python train.py --hidden_size=160 --positions="rope" --attn_scale=0.176 --init_std_up=0.0416 --decay_fraction=0.601 --batch_tokens=131072 --dataset="wikipedia_en"
Each number is 500 + 50 x the weight over its row's rms, rounded and kept within 0 to 999. Layers, rows and columns count from 0. Numbers have three digits each. The size before them is the row's rms in percent of the matrix's.

# layer 12 MLP down, 160x1280, rms 0.0483, rows 0-82, columns 1120-1151
104:473563508529528434500462405462540513492428523563475508544553494549581492442505435529401522427531
104:532571586545554539451484512574490490461620602469486472529396601523585555498450537348424442489509
102:497582570462501468548509489478493567509599525504372418510587489590453589536498513575482507498449
109:673460552499500433473468521514477472565483382428574560442501476468540548477570486482524455520471
110:670537480433506510546499568456541476524483457457508455475555451609457517470563467386499571504577
104:618602563433532598514510477552500473448571549579465516483513601473439510430493491519536486528567
098:471522428519507592516477497569539471492430433462439580441512474485406521447550382470505623546491
114:651495607563496476568480538618478581380571507487409629501463544499431590500499505511462505502494
102:401573585512517569454606494529465524607558475433512595498507531454505436538589480422561542544564
098:542569498482581558418506481522486488429552437463485527436502444496520435546569495497532526430538
102:434565601458545531412469460413393451462537477532431580581495546526555423533550403479495476466524
096:452514532521517565542541503485462470428437467543490542527471435535553532553499468537494544456479
095:534604424490481573434570522464511431485485485452526523615441485498522545407578525466499570589524
099:533478404475549452515471525542471502527555520425403598486585600461482567486509536505532505560498
092:601456520519471504470512512495486506478458491503496377559531391415469473390495528514608487470476
101:499521416479441507470482454518479503469407447555522465452503614578477601357466564510490530539570
097:481416461607523460573507536530553539506470555490509431511481481502499524486434555466553453546486
096:529588472603519465546565458531418523503500524489442592498486505448415436485540466500499532497493
100:557465544338480507476579419539496605500541464456469495535578452534475454493523367450501503653411
097:540449435494479496481456506527405515585455509514557485465521459466482519449533530474513583369540
104:486410531469484501500425551514461632481506436534482524483425459475422523530542420422544490503470
100:493548487436451470510533543504494526545516509542524467498545510574571473449481596526428457445459
098:542525551527591488577572494546484452622567465431353483552485496514517510462509533486475507524492
101:504587482555442526525448535557408538531459588430505452490482517446561445455531484451499449449470
094:492556565514564482584521476513490444499515502312541449469481528510582494499592516549491495551485
098:492439468534436502498470466561524533450502497512459488452504494519569488479488466531491513471521
104:544542517459571481574447467476591470519482567515567577447598511545548580573469408567513539610565
097:462429510460510434425452542483554519543545591546516564492516531503450487486446459563507531593458
098:424546520521461499578559478446525411526560506577500422481524442484521417561547425519599489468466
100:447498490611361576428564513464474527465511494504453508543556410487496462488534473530429539486501
103:556500594522377522502495479507495455423517432449545445593481468514519479540503552529473443476556
098:492555523495524457453484520573536416540386608495488508511540492525480584440562478479589561481537
105:495463403495550527476503492477508521550530396440508580554455633478560489407469373460494473552417
097:531488464625418476479547433487453487441570531443493501466421530444492555436527573492515489590577
099:490487433484547492511495501549433480455477516599521544548468490388488535417531487496490541472563
102:471431492509542474412460569442538537545519559504551464559465467428426527559516474471524516472463
101:521402550517453450546533528418540480534497438513484498439552540522565476498547582525568531488482
102:498436542497511568472483428478565486484537495617578412511530469557529468528558461533476526518510
100:540506479434493417437446463529564539424509555538476523515504563503561640534497535554426566467543
098:474530521441622463567561505424532552467564487485481485506578503487513455504521493532581522490445
101:503471496503552528500463510485524509525462516519486543600540576528538580548523416552428525463456
096:532538467507450534496444422444591433494508456536460473446409441516468634546531452556529571474460
105:533516528472524511559404449405519461471408469506558509524495507475518541472455521375491538501427
097:500586471605577511416522505553471467576461499576479488509561486393470482587513495509559530477369
102:496492638509615487480508496384474394507478495397502506508528491567464482433581451479512523532392
100:499420543480358478517472528452490566571443422417483553499496520527463577521571480476470468433563
096:451440488502528499532602465520462440529565456523501547575547481487519503513396552554457477562465
105:512510557563474431461536560464484477499520460393522524563550542530481555449488548469517476478534
101:497548440404472434518444485531442503527512508476496494574478625470461480534519517472515560492455
096:450512544486369444564492544443595472558485439497584523471514422478564431517524522541514471488426
096:549507507487527495498509487503506494523522519538472482570550461503544544529492477520566421441532
099:526501440458513416523515369489458514506488526484496512490465565590529559516462465446512488442530
099:507400486494457554509470445540445446407509477446438506490465555555470504583442507466516483525514
100:520476487514482536427517509449475544449500572449504453480373574484489539499498481502588511387560
099:484500419508576472577571592494503582511563491454509584568498564554520597495545536458401473516510
103:475536486496418533492574497502439500585422544537419501526462407540501511629517502485508471454503
097:512475492582517529508474517445517507457468499498458527553443494532491495492477456444478533519461
119:502554526406496530475416472489519538501546511549518493507491571552415499447509475486480528489645
103:466572560513563545503506515433436491552471520434505556605371420538506466572503566523511511471494
094:504599515589489557504437468479574492403466449472432468600534507580518518523472500502458446438548
100:464582503547476528529448552442439531574463509553508460481474536450400525542521418473356465535489
097:473392488530538519548522519494510561462547452428482532538450570492551527477509538429464441535495
097:473557490569538481478505514591483540569438530480448402543481521451551449497516477434477576560471
142:621479539568455480510564467415566458492521450457471462475536487478579501410476568496482425453521
101:474556523510523464475511488607526564572467517401493533537434479438497477548490503449591425518502
102:509480517571507562552519543537468495505480560487500533415359528465491513541416507468529637431524
096:517499431623487547466438522507526523433574533539579528453451470549403449502406491515509552516609
098:518560554531474492655514592568517462628622460511495459502484463490460550507391482495488529540548
095:517419384451472492529503511490538452483509485503449536491512564478514483520547540610492452498487
097:458375566517504509499471398516595472519453565558454529517522533432426490501501567479494504542584
096:486425468556533631480524474506563500568565504443493382529471538628457492477514468533507570586490
099:488519452551414532494608546493385540432512528469529414504486523436520498435422516564451454486521
099:518487571482496537462499538484513554568504478469514435472429531490432608569548507550499525389501
102:479473543514520514485487559451428566448636522531601517533657505506540500499424518514490501462501
101:472438448500459524485501513468498552541485468576603462417472465450580495466528385395475404586495
097:446591456500545518497514535518493453478482388615604479562433480527504538482546499490490430413508
101:469560469530463418503385561522559501382566597414481491516487483510481511546524412518404558463590
096:524479472479496480554460479460527392488628483465593482557452556524479463447523579437513414512441
094:446537542571529571440563434438475536529517508519470620403483518472500519439498568541527450574516
105:547438463487488632534461537531485464519426559469441495646382540472589482433447513465501448612546
109:465507540576537575559512550612552496536525525565520578528536488515528555372549528396494388514446
100:501426567458495575440533431527524513474549475535422563544438471485503503445455455486452502458476
104:553592581472562556566410565461433532502540399507520553450586597456449388498495418545476555531540